From a checkpoint of a small transformer trained on Wikipedia: learned and rotary positions, tied embeddings.
Each number is 500 + 50 x the weight over its row's rms, rounded and kept within 0 to 999. Layers, rows and columns count from 0. Numbers have three digits each. The size before them is the row's rms in percent of the matrix's.

# gate: layer 5 MLP gate, 1024x512, rms 0.0399, rows 675-692, columns 0-255
# up: layer 5 MLP up, 1024x512, rms 0.0423, rows 675-692, columns 0-255
# down: layer 5 MLP down (transposed), 1024x512, rms 0.0373, rows 675-692, columns 0-255
gate675 101:522471441471598541560488416546470439468553497551492505579474553471516528403497479484510482410486532510517566514523571539572518481495517573530517415476539594478425491489505474543442506426471519498503528551429466423509418469536548515454497510518486497597515476475442495463564495409442463481469492480519529405522518487482490496516496526486416547503554468516567537524492462483488503490461534508480551477535541548386404549485437508537463467489483475516481451561552535447511619538537542428576479635484618461476543544508536470452524454496516479499398450536469506528466520537496478478533599439471530483536455564478522485563581563493561424524397439447483508485501530520547504451592443537483513537536543494480577541557494518455651456419557480502453462492507438538459543539564388
up675 100:420423444494531469520559488501534581493530513438500563574558495395490525470550438465483589494464553518548526496520508537535534443493478593522478447414471579559509469477457410497485523553435515572457512438409517499521420434550502496481608501371506542560606500527503492458623477570370485538520560506528524449454671587403474497505517582474449516487466605512512479570558564495469592553417474498509597369565490451512379498520472563425546527481379528492528451507569513526472518492423549530488507532505560537498502450494547529496448461459528505426510591594575573492450568438555486469498518429483605530477441457435563545557489484497513626488444575525441498424506428551511493468539460467435562496460409454386472452512485468459534527491489523467445523466441500491576417538452494
down675 101:531464455439421506559520463496495427530602501477506449449493484578495552614492480477479488518441463414488560553500483560473464594523497426427519572534541566534452532513554549505493508497537531537490495453434461596483437486485574533501436525503437422504422587467527618484505544543475520512470494516457525456504493534525529502454524499515546451550417447502551492407544560530534470512528500489398487544519568491520623478493559544406467464473471469457570551498530499531598443474509482464442468451521472527520508536486529557511568522522507514461514419535487508446452487469452487436432461591510503517465508414484467386548459619418450522523502492544524469551566644653437487502485559510450494476571556503599426466459475519481458496562443421489456543549439526489594504503469595
gate676 099:532474503488566503540454436494519488465610444569537493531476514591556542462452504475419536524497435517611456515414445534487537412472439462600495597426434512480482565538479510509482590504526421521449571545476579510469533509448490525534492509559510452467459504498513470496574570457472433465513504578466524437527524470550475528509487574502476504582548479527458565538518393540532486549528508478506343459519577521591543539586529398443532508449444542510433522553581527507532455532579518456492572524555549453476464539479512473475459474476488497526444471431596510425404474491444505436536590475507505528473493555510470504511527483428645433547553422537461547520506435479466638540532552553398547602481510433410487553514455464517535469472420494531444487561471527507590582544526435
up676 097:489435493501421470531496415566491516495548522415458519623462493529473507480464608479452494473478506445493545493462457608550568467543470480491562424498385485598544565508482467607516495540512476475499549516484547432528552533493526532497350388489478487560516533575531467541499472358545473437547492460503486546415511461496501568584505518364445496567497549543485553516569502479391456485483562621573525483499482549550535466505546501499421517469530418505527505486596529503535444452547485503520569405538505486470573552463555543474444504444442491579558484484456619475451521482552435489471467498384479495504523518456534543543528446565560399480583484476524382589435492523523468470483511443460560473467511408479497526448481417463535482551415556537435457545522478544498527575478536
down676 098:420533448494454593469438486629444449477535444488499555481411603562452511620470524477501440542517526492584438497502506499501489520474453476525469502503520469525564550527508402452461508496477573442484526451509475475520388451523441513556504522466491489552420566474381515489443495482545470554547455465497520604530495515527605504583508437418553523574519559489505554573488401455511530566501539535609444457550530458453593547429566568599531466501419465590495495421468476463574498455521476563600467497439466467531454490472497555505447377444544448576557564482514497527543523504493547467543501502436453468554538489554492473523477523618499539545409431455562575479559378503494498503537513506414598400413551494456487483514522381442552538488519371544481411517507522464587499579464470
gate677 093:409470504507566485512567544523530506481432509562524475526549536555481497511468550501521544479510517496421551426475450478533436465487515556544496352523494435472480509465527528522465577497628498518512531484523516389518486434547508510527449434543503438471466524592598538546424551380554497424601536580511470469507469558541499450500482530457522522475532546529498492521458434470470537474414539540514555541526532455452439450451536647545575472459518441493505475479530443480495559421520509439513524402514330429507432510461458551464489482459524585481488542455531510490570449548402486489407523508450625502457501469498473496429487451503486469426408481458548455486397488495493502540441447447469446566453490510483478538544516556528521472498500641519417411526557477508485516539509519
up677 089:586499448546498551473465536499574529560535471563456496425426473373434552460601469465455473566589538533550503479496478510494484564506535515503516511463475473508492477560478523531538511461470464464572422540571539490515466480431660560470564554422474545506543495540522504524521530474428501511465501540518539481491529434368466432503454489416397547467508493533476501544382474421550564461658531518516524440585488394455423476468463542522500457429471470454493503446325553474444416466413583489545498531424454490486457482478440489527561497411452414527523388533444554504519540460501556491538531513646475510494511490567563454549491517533478488437473518547465533484583474477510493502564441501382565457438435420403478519537517562543539525447587505565529488440552437556534441489512454
down677 092:382501483535484378480509443526551500525480545529434486529436483528402423510485600654581563537509486548508537479507520526422493470514532470513527391499524532518551558561476564475549409534449520561574540444514608548498532540488527528506541502442554502407474497599492571439443461428448522426545523489514411414500482434502555499511462436504514536492466575470505527514474461455468538425470560493488575518528564469429397557449501637513508539432526580480526551471504530520543627443504481541477544502527382477422406450401432623485568552454550502533480537441534501466544490600483521546459509495514519482485540473501554546349440498493505516550508517399401519497547482429536465593582417490466459527470504521532543547502549513523545434511532623502544481459487446494475570543475527
gate678 102:555600522474511503561512586456455424546430435433413606426464502496415478443572537517556536478494540504595439555559538512549561491555485531434522486564509518434548571490508446450514505505502528486376544497424448496463472455476505475418556524476442466558531515555433484459486506496403516491452515453501539597489558500435517422542510441487502511444454461489469634566486468526570554476524356511515489508505482430496468483438488498555491530504562503540497526422506529541398535568396477512526529375390511425466539515498527515547465437538470510575590545502450508571579566465554510267524574476415432575525546490485423483537466375564515607492500447523433522484523572544528448493477418535470469460513455539392517483539523558494481434607528473528474494541507484413503456516451456
up678 093:503486454491525510523428481525557544478579507562471519496528527587513439556472404406399508493405441518441537521535476559406459463583539514491559534461449404558535467551552500622546530456627490580528414510506606505446488526509563504538457453522506518495580458468576461496484475541476464513617392519463557473586459554525510570480465588498498405483502501551505462530466510506465418536519583429577517482566501521506512518519498477478473424490478496415505486510508530468587489462537581499463479604579488452513495491428532407457562470519543429405512469547494504425424483537432537656533458542504522510474543578482523594540508515474468344562553454461493466601469510507531532481550543503416505563520499460572461502564475408527583450414525541475604487578553492546497574490572454
down678 073:529497531463534545452501521458533413481492479392458535489492465498468530355596556477506557515508546514530409533557496487532523465480489472475483503464464566374524554490474389395469494563509607522405557519528485455495474461547471512477569481484495522492424515526414435498489516512446566517465548482516499586447525502589499455456528476542495564390500405446458638532471523511547534419486351440476499540510457457467481538466501527493514554446516490567519484485471510490445511488401432483523500375496553473527531471517495549588511471539486435556470600476491472494662562503525468397492526446400371561527475498483451556487442375491558522433497504551591532465467533451514479529480419495502443406491458533432556501517495591588410521541559498564443507489474504409477440485457432
gate679 101:423518531526427486581495524454516479548458508508506438489431517522414519482499602455521586426498512475557559449519411505511565445514551479445500557440530505461387504436468465508456424535402437463475423589506467500502453524536534441485529533565463440488437481427449550437572431537447501552419508489512485454484367533389476531565562504485542535457536561468539591529495476544515469552417443446403476566333469550423507535414519471512534559424469552516455481514509503524550565558447513512488514481560472510473550465462451438553543549517584499471478521513527498535573510631553454541470456489424525526513481484505512489535596449517543451509464536419438437473489552474507415462447523610486454519523559484515469495467529503526568584395442520496507550540488488447484409442489463
up679 101:571487583450557462455598589504446527483466461523449488601459509486522526498432414564549552487524495501445418462533568534518550505550543540437546444530498550519534498433550483504505460486525514497492578506429411543506499500461577501483511477526572377498484530580499491564393420471466305507484521476466325486501556450526471588474519434496539481421586481510389481356501580481584506418517533423586525495509473481491441456534394524493543447512514433526600574478476535505483516484427368507493489443421539400575523489553527546528383429437516466543470465515549433429505459574508497522450542552450375584520481466445456565503479474512454595548506479548525602506459591490496534504542513566492515528511560503464444576552508502515442589428503512423517507498585493539567479564473452
down679 103:465505489433490556551452476567478505514501538441410522535634520586425475514462498525499485393489480500536602580467480504504495527495523511532490492556496460503490449557480546513495553533597575550522533612462486495522435459427514490573543529505448516412463470339471493551461475519483484478486445502505541477531535431469383490517541514380456542482454527435535583419548626494512483509581534464522501457575574484513439484517506473436514485538522517486521563522429554566532516501487462570535531545594525431532572488499524551470514425518518445576493357540567453480483528576501497375508467545352473529633546513438476528510481550594483485517527545338542465522501443632593517513498497494478460453492583521498446509524396521388521577366461517437562449546464421522426473506362487
gate680 104:498486533460604438501491464488446523550448495538529458531381516596468580578559556560575501416447496531545411447480454448476430481490447427469542524467552536500573513464581468561505490426553421390510551449528425460565536530399520506462528419510535518465435428568429510524527566459514458491390480562449501550528485477459500528535508494590461484527538443520484417535467410529523509513444460493532514500423556503441545533508494503537435602399464580501526438433522611460500440467502426503540418410452590474574501535487482511587458504631496625490548519502466476464496494562520457548520467450468489459534464523552443550424530479487520515512512443484597440522582522455520553546490449549510502590494472506535426495473407520525456490440576507477406408540555468586525478496436541
up680 107:601543556456485453484387498519510575519515541462474526519510547499547463397506453466466456570492393456536505425457600397520420452454494480472555553420538491497505492640475509436526521543542511486465516590536520428435527447539459568588538460501580430509516487463475553463504541461473563461601450444481472536495574423538463521520511448483483430497523500478495422478478479559407486473524446522501498546570579496585514644472507462512476544559455568465544438561467538510503404487444488583523477537545558557449428541528425431549496576496425431515540477584494427503442404447472488571484489470508544500458555472515495426482544544489534428530472475569476544478509531490418565573481605487574544549532455544508535568522517453466535561436457459499539484431492527546508547474582556
down680 107:420539560492522494534521528497463442455430533541439523499519584486507494459468551534526496532512460484508395509554463477519530493551494508525609365527479454581528516499499506473484437545562618496454429599479575487467449484594488482487498568522611499526475502534430550452441502445593483481409504465575501481445449445491533373522479507412444542575520468440455489467474474460520440584455548479484481496503551504499468505530571457439520442472516538594497479442410547553486395543521506523486551455516520525506499456473585569408450504542469494448582593439534534486525526467586537583607533413501556422438469554414471460498461454450573547528450420562471464381528552483503463512499458536586376494459340562498516449496469475519465561524453461447473464550422464420413549542441568
gate681 090:527597397507391657646532506500527446456471548495515530505552371491464497454549493546509516537480468576616515493407466446530567523424511522446487600400525468512482538424588557444498521512407547520540519480456510512461471626517538605495478497502520506558532505515501491564459426535424552518456524418444530529444505475457520473510546529409475525544500493459498473479448617449473557528526551480503489433553547557450498521538529480522552464447432557498557604500496527454472430457483514447511473474483581521432542435520492481474568504517505486514534589517489510429534514382468456545528649543504605492419513442467456380437554534579494507474506557482492437518570449588478502475418519431474488459483460428516533424568519490430447482540519494558472427455506454513526490501426556
up681 085:550493387463402447489460526543499440444396562498497497443472511549532513493461564535502470522487566446546491436430547463419463452509537527449500511407542511517501585538402510560475466540459450582592629506489415541461440512460476433474551482526576490498549499410479470563559559565547566434507514481523461496540548480455483451532489490464484514533599507504418448533601501512558526517558446521475474427595585465478406568585531445495512502563450550485471510510463489370512444485500530496447503472647501575472513523594422472513485446570539602426544537482589552569471415594540553536457508450419527529480520506510565452553519570526562445476501422395451460579561521463471488563460531581466446518453426409430494562447548513474486514486461534468488572460570474513522429605571547
down681 089:492518487517531481494567447447490487439546453470514517572399547455516475557514535474492554561579480488543549519543509602588488528557539461529426488493519467438528533368525458357493546512473526457478459571609499524470552504451520478523403517497544487497535485549556521439386478452515441511530383551628546484418456591455475481421465489528500442416325481503531520485415584538495520462410504425488501588468487486508565456429508568532572507503536527542487463434464442554490571592511462421497480510468503513519535535461504541457537562459551405579500582534433492493512503423514492543519525472542429545435408495582507537529430494533504491472504470519522480523504476277482534454467532452504491574581637538542455485433502455410639467536484531520528503475524500524530495389486511
gate682 081:440391429493529528497548460584476564562537447549390422578461590481445541566482518489572533542393499462495455504507470402526462447546515535458514457375486541511437580549482498458399462425506626455501466469418499523561613569501522441570536486475505477523496448526492486454485441515482517593472520471488478526578503468630545494504411524490464537492494503543497573473522474526543500499502434541490521499513503529509536555414528495480537520551401517580486430548529509451508513542532475440483519508552479498478510385421550509513537393510515567499450565457500547504483416544419585533513548555417548452404498464430526446429484555505519524512578480459552527512474504570393444542545554582488520465505579553535501575527414519489564483447444456542547481479458401538545436611540487
up682 079:510560467520521502552453516580452451491528557467493451552440599442469564471489417459409495526494451461483524435496501479454473488556479558478458577473513464445450438464537442463430483467510442420414457531497491520468530509419522411513425645516488475547513532621467486467582441497568443540482462580487554425505489469475467460424543505541599501501510486514481483485496404513499456372568500508413469566445399523538515480498477453503521511504478466487512448517498499583469467491526506558462506545508476448490524462449419517520480503500458448488502454534470475534451453554452546506476538512516416520465523571564539549473550463504515450411514496551521460467455566334445629426534456544535504433490573488523582469583488492524541477442504515474592468518460531512490600488477501
down682 078:477445478508521462478658494523475544467505471496485524421527508465455481570532517601535484507500508530504424485478476428562473370574506432458499392495489525482478479535426498512544421511563478517479519489441515564537432509450483405508616406502521419366417445458450524448501443480466534548514492417561458529567483452548492447538539469439462443532575572482467519473513437566430464516389529604537542484437546418499582586449485500518441505475547562487446509611462534515551520540432494461449516437569489487477504541508480490582482445408483573483531607471543483421575503543537480570540575475493541519474440521409475487514459496517580508518606501395521552519527451465514441551594615525456553528472506631507517491528497541462577515490499541525425499530500457541514460550507561
gate683 101:515540491491530548433451547494501615508409517455552492598409513484539516553546528521556446555548560464440499463521515512531488484528523518532428538502442457483466526482483546446485453502550463539492550475548549405481424579592519481527583501477462489592444422469482483483485471485463498468424488469560488466525445469457500539482476494499453459487483351479531456457642478482450539454544493522516551527486546596539524479542485577460557504440479598446586571427469454499468520516484654489564510524558540494565550530490463485481417466396480440475547492606353516498455468471451441485552553393420564573527403513539501509454482552582487493425534476460418522458508493463582606558521450509531509503460476464525497477463509535628493419406441524436488460444607515588474556429483495
up683 098:580547486516568515483509429478422477562588591595481521511529520410428564508493467493524506493565480479450558551508519478491453490518579530471504548542601467673470482477429584480550480515575551400528530507521497492569470431469514483462510527586498466501487523480506554573484486464512554455445440526572466482445519573464513455477518458549511478531506558495514447487390388539475565514451536458472372442421570453512549546594433505495513503440438445447531564455435555496475509507449539583564531466499451502523491531545447589455422572594546471472565494458474560550506587560649507465486479448470490534441510505433533527450477483545448485471481466507429550601517549451527504421516553418471479589516436489466504472564508486382483505547425498568509523534592525536472558395415581
down683 096:448442493448547496467473587522505465492544521544449490594542489450561494542515555520570591493486495532504482506540516414650486460553496513502486462514491458506535546504564530422501452503512454501441422623447512375457387586549536408437503468431581422460482537490468475431439516489500467528481500507587559431524530451488588546573481473526533577483421654428469523461472465482523470520509419525470440432420526589551441490430532486578492427469453438467496493524534564436514437474452533516427497496504460496471602430455448519587552518484405509480519509578464553542513543618463457452473511578480586438554451523440436518500449494543452433489531453452562484472508516419468535549519508548474529448558529464545554547442482442626494500528459533484524495494481545517529524565498480
gate684 093:439482457533493402522558496548497363481540502420547439513418520511556488506516458460466455494554485504468560491568480578521510516522476639429661493494487436484450480474562525488626483516364569518487495550441541506338507489553460457512536458498607561603456485499500511463401502564469482453411522567457513533413559471553442492479564599538537515466553536573520555521464473470495475561467474565462535497553531563469539497511560413473493465434581477580445454552514549488516559540484434444467539519577498469496492498579503539522527547472458423451402498569431484496483406505493550495472425512598480318500535384485531471578555485457558565430449621472470589551552403556472554435550453446503478458532518500557527459533484541507539420491559527466440405494492478497497438490560474
up684 089:505469408527450456368450533491458510481537499487400583523448441532539540415527539511516522471446414448521447538436541515670537435617485490523418528465506488492522494527467518503589497570493397486516508518500467568490503529469449500497560382531497542415426497474429537432560362493420515439556549522484484599556485513513462458504452465458456437510513462537436472542516519529526495450443475567465532475493498415645478457597362590452582444555537461526543501445530445485453505591511515579597554463563544519557556481406431485494533570465466545551591521495556401543458515507458538517511517556427544540502522599470496530473492553507563569535451473534561486538547584453514476516493468505537477474426565509523542484492527560478528544539394463482411499533559505545514481527620396
down684 085:481497505506457460499506478487554586455458550471578453531552533517486507517504524486492476480540567429526498508546506484467377569451514480528542538435531516577532528510480488593525413519514604595564556553519504584524484495446472528463481522536530485450524497503478585516504520479549521549476490532519431447386495490491520565487491448540462400431581402407472487547405468424488515548495478453461502570494596448488530475451517553630460579573476549579513510509508471482523522441474424479455461438582492560514513552521520548481560412554559457434476624440477541530500440464549481396553459421476595410521485511427504503482476430524546432477460423402462496457400478435516532477523575450568526561447608486430472503551455402456509405577489541463520475533512484440488508518493545
gate685 097:474540536545501472641476440450465479503461527463573528483451471561525549542486464534496421463476478544471569546573431482471489525484511526470532575444489554609483516437442508482493621459586550451432527531473611499416468540449482533469509539549411479561567488538517470536401406512509575452566525467466519546523531606446455483516437413485520535532477602562499565442601489501421494505462418614491509489508498432394395581541507486522495593568482523571482486500515609453568460405455504498467477506468602432562490472558525467436509484426523570493502443512489446548435501485436485490515438480553435474410523588539462558568497456504486518522520463562390530467492608474455526485509549533556483505581549456490487414459582520452545469513535481432583591536556496519583514626452549
up685 107:456469586538517514480444480468574454506573438473475529552482544501496474559544461503484463629536476476494504490418651459488497361446422518540441574568363519446515518600430522527506461561541531532551489510523550506463544544553482503554548526419540501376459506479471514476474553547506533471482556476473429472508428531502489521545573626496521550493468457522457402496518468536406495528420484497468435522506471524482470561396552538540523551467494512434463459567441489511533589501492466482461425597507464473519532523563537575468468602505572532549436485600538510498428447450491502569487453420480566502475590433521495435409498574523507533525496401478533541450479527526525580570460534415495572445465499477468477532427456647506529557569528515458505520542385515501549508497564578
down685 105:460494477418440474515545569582463547457499456508512541491513520487436467408471421498497467456505508566503490533465482401473466413504411518555457497475569523515537449546496516481460374552609549408543452527492527458451452513551409558570573560479507447474513442480535524459483449543486526528499519507570507500513571504530440468487447540424468492474492499458461500478465500552397501568503487508480440542482509536466466491568582454525495565523547488514481513453411504469582419451555493456417514516495484465563601518407396574457490521545508487561605347351566631568480505470465418474472569509561498459475530445517530515475511470435575548554477471499473505422516516435501514480466573536484448390504486588520429456476550549564487463470417453446523420482525363518484509543488518
gate686 103:495451553489539475498475561469441471507423474488488501509435504464501550512497468489596622534468525479468448537503503637514478536497540493400563462460551525603504426433515425549514554497459549445426598390448367486591462502488499554481462463514522432602537489539527561589413475466507464497464507441508494482538462450524489614477383545569584435475532511538477545504489477494537476541569566432518522574435480438479488528574462589533507576432607457555517471383453473508525481537470502482588590373508559396512468450437472542548544612443454470504502473530480530500477503500442491521449559554477511537470419457449535525497511532568582477580551525417496527498416514396489521567526471424472521482476537601484442558559490500480546453399492457520491524561550562506526581502480468
up686 109:468584570539490456522429517487550571531551449548486601523481489604554508534526391484525507487543418515463532512509470485471341570618536519475454467480505432460498488393490469477457558510450554523515462536472395492386569583481550415488532387521513490501570565458521530465546449525529477511484444507520482489509570532507461296516475515403473429471432512562456505469537430512458488442514568483597519479460465463539462568539428537478523495492534532502501529494462493517547454443413625519481515514397504469570515476423598526470488573542531514469440568566421443501473580493452464519555459481507495554478427531550575474418488501516519564558574542482465543488582554490574436567530494445469505463608414497498451575445555638424526500503527487462515539488704461478532461517445502
down686 110:420486466482540500408506626494440541507540507611442560538460460528445535476536521519518565419478507489467466507554516516503536493578567576554430475451477535495582427532469610505541455499467505372542533478483505448473542441566582478498474466481435583559511517431556445469534432507494457509487511529537472506526586486467560443511562492397449491370518504508576481495471523529510553463486530498453461512504468521605450500511417494472467475455461589542490580507461561462522532506522512631510376544436533563579470511538470474529384481478538499553533473466488454461477539497514416510543623508476450499439457547524507493567539480385515558442519544447435407446551432490460406546480498470520462563541524460467502433511495419497517514514462472431566608509466479523514429505454533
gate687 109:508389516567540479490419521406509523503562457605481480410523505399578488445520536452533562558504502477512490519517513542428481423471493544564473510452516420543419530575478532519507475546491475583596512532496481442555525437524472502495466418440521490405477479556385503445538531529476421472475493570529425487564494510498377560552454457585486532619559538499433570574496409450476506516527537486414550473545521507610498497456596510495434441520584422549483430519508432536442530481464445499523426461556543452439473506516528441472441562434593532598514477481502487558461423579528457504538489412572532545481486597452450501551547473503490438514549469575562411509616481458463504469448511486530531555527580426528486494560480459506537513521469435557460487512517420449544487545527518
up687 102:413459490525526493506419433446578567553521448525534460430472559424601480505434554428443455568524395438509445561513458583410489502419416517565466507470445494536524513477490531503467538517517488616513466519449525484470460500474535523545480538566523601453559443487491482538525558495475374512523476523486467513532462490524501535446502479537407512532439502561583581514442410489473585490530549506441485559493574511542377496559572559522560492520563462563408483536459404475583461467626526494469578491546439353562425468472478491459516505523519494548541530492448429488464432545547531455492536494593493505455560549439542544496521510481487542538465544538471488488556487495495564353468486498503475520395557494435491493484457516495489539527504514535542510594524416522468564510524555
down687 099:502522486465494442497496426531551498536524448497526475502554509514529450486443570513451607495525483536423518483447521459544513535473496402461504469568500381466442505571470498458431501488534496461510552545389610516472440427526495489537464514453440509539558503587535630487453491551419457524440463472459539572602497549505492546418361464589447433465595463500486433464360430535525433463518512462431467549476465447451447469529564590519570445424582543457464427553523478451519515460550503472461538502477431488456539471545478467504517578510515530513583522479471476445548447516472521474565513532512480447439557532548511504526372520527559488495619504521507527474533370572494583470551449529443555514518445415561491575517515402545531458450518391559509457553445429478671471525507405
gate688 100:465522524486422511483531546482533450504498467580408547468532400479502460530411495516496423515544515460593454523498524527485524359467466556480474536488530561565617454438534503443546472535544523497469480402478504432537536435460513536495545480435395495502474525469561519555487520504531489550504563504497440478507382465552566478533612552493483463512448440542545493454645405422524470558510533522509576449459475449539498412530514444547533475476515538527442552488515480520425512493432477578541566501499455479510536481451428444427583536528496488506482538431486629577495536534517480558408492494526496515493488427507496356405585448496559514472531600513419512614467538453526481569466508454514564540603593516640516573511425511497550497622477505541406465421459577518462460532445505
up688 096:480510458524565553601555473533489494548512458548435525496431536477512544523509506525481483492443509622489487528588500495519480447500504482543464567480453530517475561450508446390529498497620457551431467540444472556550390516588519491561549516508449538420563531497532524509448523513467519420411497513561487512571480497466551488516531513523447439505543526505415413470512468543448477527508570552466538426481541457501448421516478543594475493452492526511441411453544536510543517507496581564499504527480572471452396429464459464421496457533413503532447508477591463473488467478506550517474610518519504520431468469521513534497488483506438399518499576509464552533560414493559519546534511475504489464543448507435452563489518587529493320535554545565367432499540510575507478519557490
down688 100:552514465444472476508526446485514447486527470445553519522546481468387546450562492567516479477501470448473516571524570506425499526552548530492495501549395451416473489463522587499565527545487534492532604506473522514472565486488470478453393521488506529436521502486510548508520514470492468500482533547523527562547420417549540521538485532485498559534555489560408472494502552453457450551440448504484624493517570487463557537541458531468620442345481523534449425506430471463537432569536542511494490464489460551528432494489580530570601473518537574508475447446536461479535471440489455499416617600472561515449559624549481555471464473428452451567549355400564451500497519538514440519461432468464439541579583469435469496498572397511495481567497456529468514501458471495550484478515530
gate689 097:581521482472510414463543524506460463526464463467498511495527584555448443488463588557508550539459517532632477570404558496481543510459450495504521463576441486449521519573452532508533478442508526461408518502464550650520550457451558492468551462373518509520591490516468397522581449466465525516527485540585469493513475564413565556413615522566506387509539520382586509531518543511570462446451408519530521469522445514446474449591557504467497477399481533536504368521449545502417474528504519539493589431536508456553528511421522459545517454529640437479383531506457459524456590539507517496511456488593552463500512588464453478548626522517419436524443564449542512513492576484529579506553550496459425558567393486459589426499467576508541476610492472501470541444472416478577452527478459
up689 104:475427516551499508476482451514499519461478508492495489602475626442516577437495464542536452540532521447590542488537389558495592461486488465521485669468543503490470493438552454545410551479458423505498509420540442528514476649473496483512490466591470436472417421524604493394483477395388540523481517429507569481568541454511463484527425496539528517523527413539507548485476543604493493538506482496380533451471524398500517490520462550503464442474484534538440612458464590544461498620509431519534567473547452463455492491567537524456533513519400496428577456563498446408512476484488456345362514537460481533465563527464617575550426511555503568519582482461426507447517498467458597553470401561513507547586532501455526488487443555618456520515461555506487495536558521495561532358417480
down689 095:484587508565466414440441504470518505505517499476537490524509443361502478531455592566461531558602497495557533596507522461505522554496399494540499438435519465514495456398455389513518539577444495484535484460417446476451521415496564485435529442475428338546521528490481512520495502487470457573550511454400497538434434574460550508455560563463428535569536481475458475483521433446548438470522442474387526497479540548453447471535442391484439533405424542638454534566511526504592447437503573477534482500533467470469528545403547536498484396534528558507478456419587484519529494491516515538566471537629521507483591434526524529478530604516475470550551489516596474493438444361505538540439487565491466529539488498417550469543438473501528430608531574516520462502407436479489421489461500
gate690 101:423478496505484503462552497540547454488501481555557492504503427497543552476531490482509461488517598536462528562519511486565475410579507421415443439517511620500449540493475448429502489438420479481435536571414500394528447438513531449488461526510548533519504459490468515493538424525487457482464617550486552511545585534462460454542510464514468365523505548536565441557590513475450560550608570416549557576521504378490528452448539549482526487459470446545496468432431511571462480397485526547537493445497580499464455489512489502502411567549453588520485432430472557606481512587616529368502541485480463503427501512502405546534539492555447530499514549453512527534537465437409616593524449597598462547523462492538515466458504494453611556466465510503516489491478558514513497583497511
up690 108:492503502487552394446535436614582536498506545540551398546559507477443441510477412398526556420493579526507478502530536448469468503515516508450571467384459513507409552528457427476480449555645546449464486493510452570492503530451449489487443538631434517564535566545522508525470464516514536464493547520572487443421563529504534498542489532499483429523516588528551448503600464511571523611476537470479524479502590599433508470606504462512453536536568476590509511483567568473513532492443542489503523509530498547518470486510439471556489455404465603455513489566468460549450511586586496552507509393529460466556503426513390596533502488509491601418481526434568468540507445448515503489560485577522459538574450528451515527499569453475647496461472501487519488450563524570460601518540418
down690 102:504519519482443469512452561601416484546447522464498409549497535524476551461524542359398527503423548546511592577536545554422513495486460523509511498498464588530446485544511585427512463482529572520478557512525611454473517544449504430518484493608410472506526493510522508577603512552600432470587433510448482426509460632599515468545563571442502437531437486557625414520546469491522469564561567470489483461576444540557542539542515571506504498524491493511500538539561522478516470523445594514454513483493502506521479496502436526577515440517542473520511561513573487500486487525544578387487478450572482452460525419518428462391504567537468575487401553521522502525531506656494441527545475547485419555565417483518367572509538503280550497504498522430463456435578549615499580539449508
gate691 103:606499483569465450481541503537473448496507529530483524523548450446546505541474487559502529542343470497438519490477389479412419489557475483497572439540562520421498500563487472493478513582486444463417444446523433489536458452590472506583521567417532480468475448469621535448513521440445587595420530428532536523509425550589589484450531518498451434516482446553516440563502541573514673525427447499476555483561454594481407556514485445434403468555492440444547470452493468477425567484474468495499511459531620462513486448439337482500562551491478493482420485535529457480502417479437478491444530498534526425521525455413448426466468519490565453490508452535465534519480523437501457538531529518458526530513529455478477471564542487567576588439515476489551480416568515526529396553484486
up691 107:456511480509536552433550439496457481459454424528529483461456507491472538473389513498524560553503363491461502496515582529448446465515522580551584569470517481419482482516455552506530557481453577546371506482444496504533589615461548507544523528433473467492531508468487543524577551521515473483531485431448494583521531509572564409479492434537451580467505561454478435507531526525572475508532431546459492463444422414488483538502495442414523549548544471511525510415561517589506443473488497557529499485621514445400489468444482618437442476530552504530547609506551551474547484556556506425519500498441584507451420498395506532501549545583402524532549488511541483569517439508455486510495501567503455511432552436511455440450498500449453531531510511477435510519495394486539446594537480
down691 110:519512480469500587421571507549500469558464581514501493487528521545567538514565535515492437530543461388499435610524489455509426626514527543530496454331508442480515557520489509489506454557518527435504406522539435604534425492515530511490621515559517472551524515591470403560388515482507442520570499415510480574569486487477576528557464410489487496519451478441518510550502561420318492532531513467533530510494524464528448446529424554507480452463614515517488446555470517525543458512447548504541495567530533518500604449547577479472488407518497530487544528507547531517514523499471401456561484572509590518397535503484524553546453393504471503436494541518510486528489494631530541487497561490498520449430513474474526473548450458510479556471437538489453462496377388586479516504525514
gate692 093:463472454420580456483484471560512479463502454535449469529466488551533539573443529449528500579359511538467461423517509485510515438513482456465571489375447503437572525512555491446520576596528442537435504498449480568427473490540485508573494439486557445566457576467566497593493575466485470553522484550479528594612536608522587495486494537469573481472566473499546511483498517475432580534487449505494534501619527525503553463504510524535531518573469479538542399466556459441459551502464459437490442469520444473495511476515539527417537406575518517390414501555495515474398614523479513551585585426576520462502487445488539534498501518492515527519486458463476389507418550457473465528469483544525464465575449461530501562608514534463574455464459476442522603528436638462424539485569580
up692 094:424564514438526533441548447472491461492475556595453467526597489522574498489438458440480473451437489608438488453550455480488437481479461462425558464521449522496525493562599518443554469598588496497482432489474453547491495554498463475521515445563580480519521462497562484460532499504468451530549504540501463496462552560524544509575469548575515471518520549418563579478615512499356516472473489600478548472542450460459487448408495455397409580523615493430543488495523485476453469497426566555523631509620570439455585586504543576554475505517452399566473564568492510522459492463561483437613592437578535487484517438449512396422538463506538595523490500540424587569495432486429450522510520580490444400552510525516497513472447480432490461537462572579500491440497500473501554474489457
down692 093:550586446439460493453451525510491509625506398503474559547401495464543593420561401462524459542499495492490455566525428463474490573509485491476432591464458504509457504552424638469481531393444378424468534495480485524515485512474500494474538533515473457592523472551448421498548519452537490441424488496471581514449543485556465533541555461561561477533485509596553526512444468588449520509446512526449536417469498532459542488478515494529516475495519479583524631408602534478481539500439505618429443519515452475484555523456437550516489497445550535480520490491471412519556439551480471516527509582514532530387575416529484528471446576500520486489551433590553491521543598427453423515562581427448461407465460496474530492457478383516444517533472442495540543475514535519534530470415457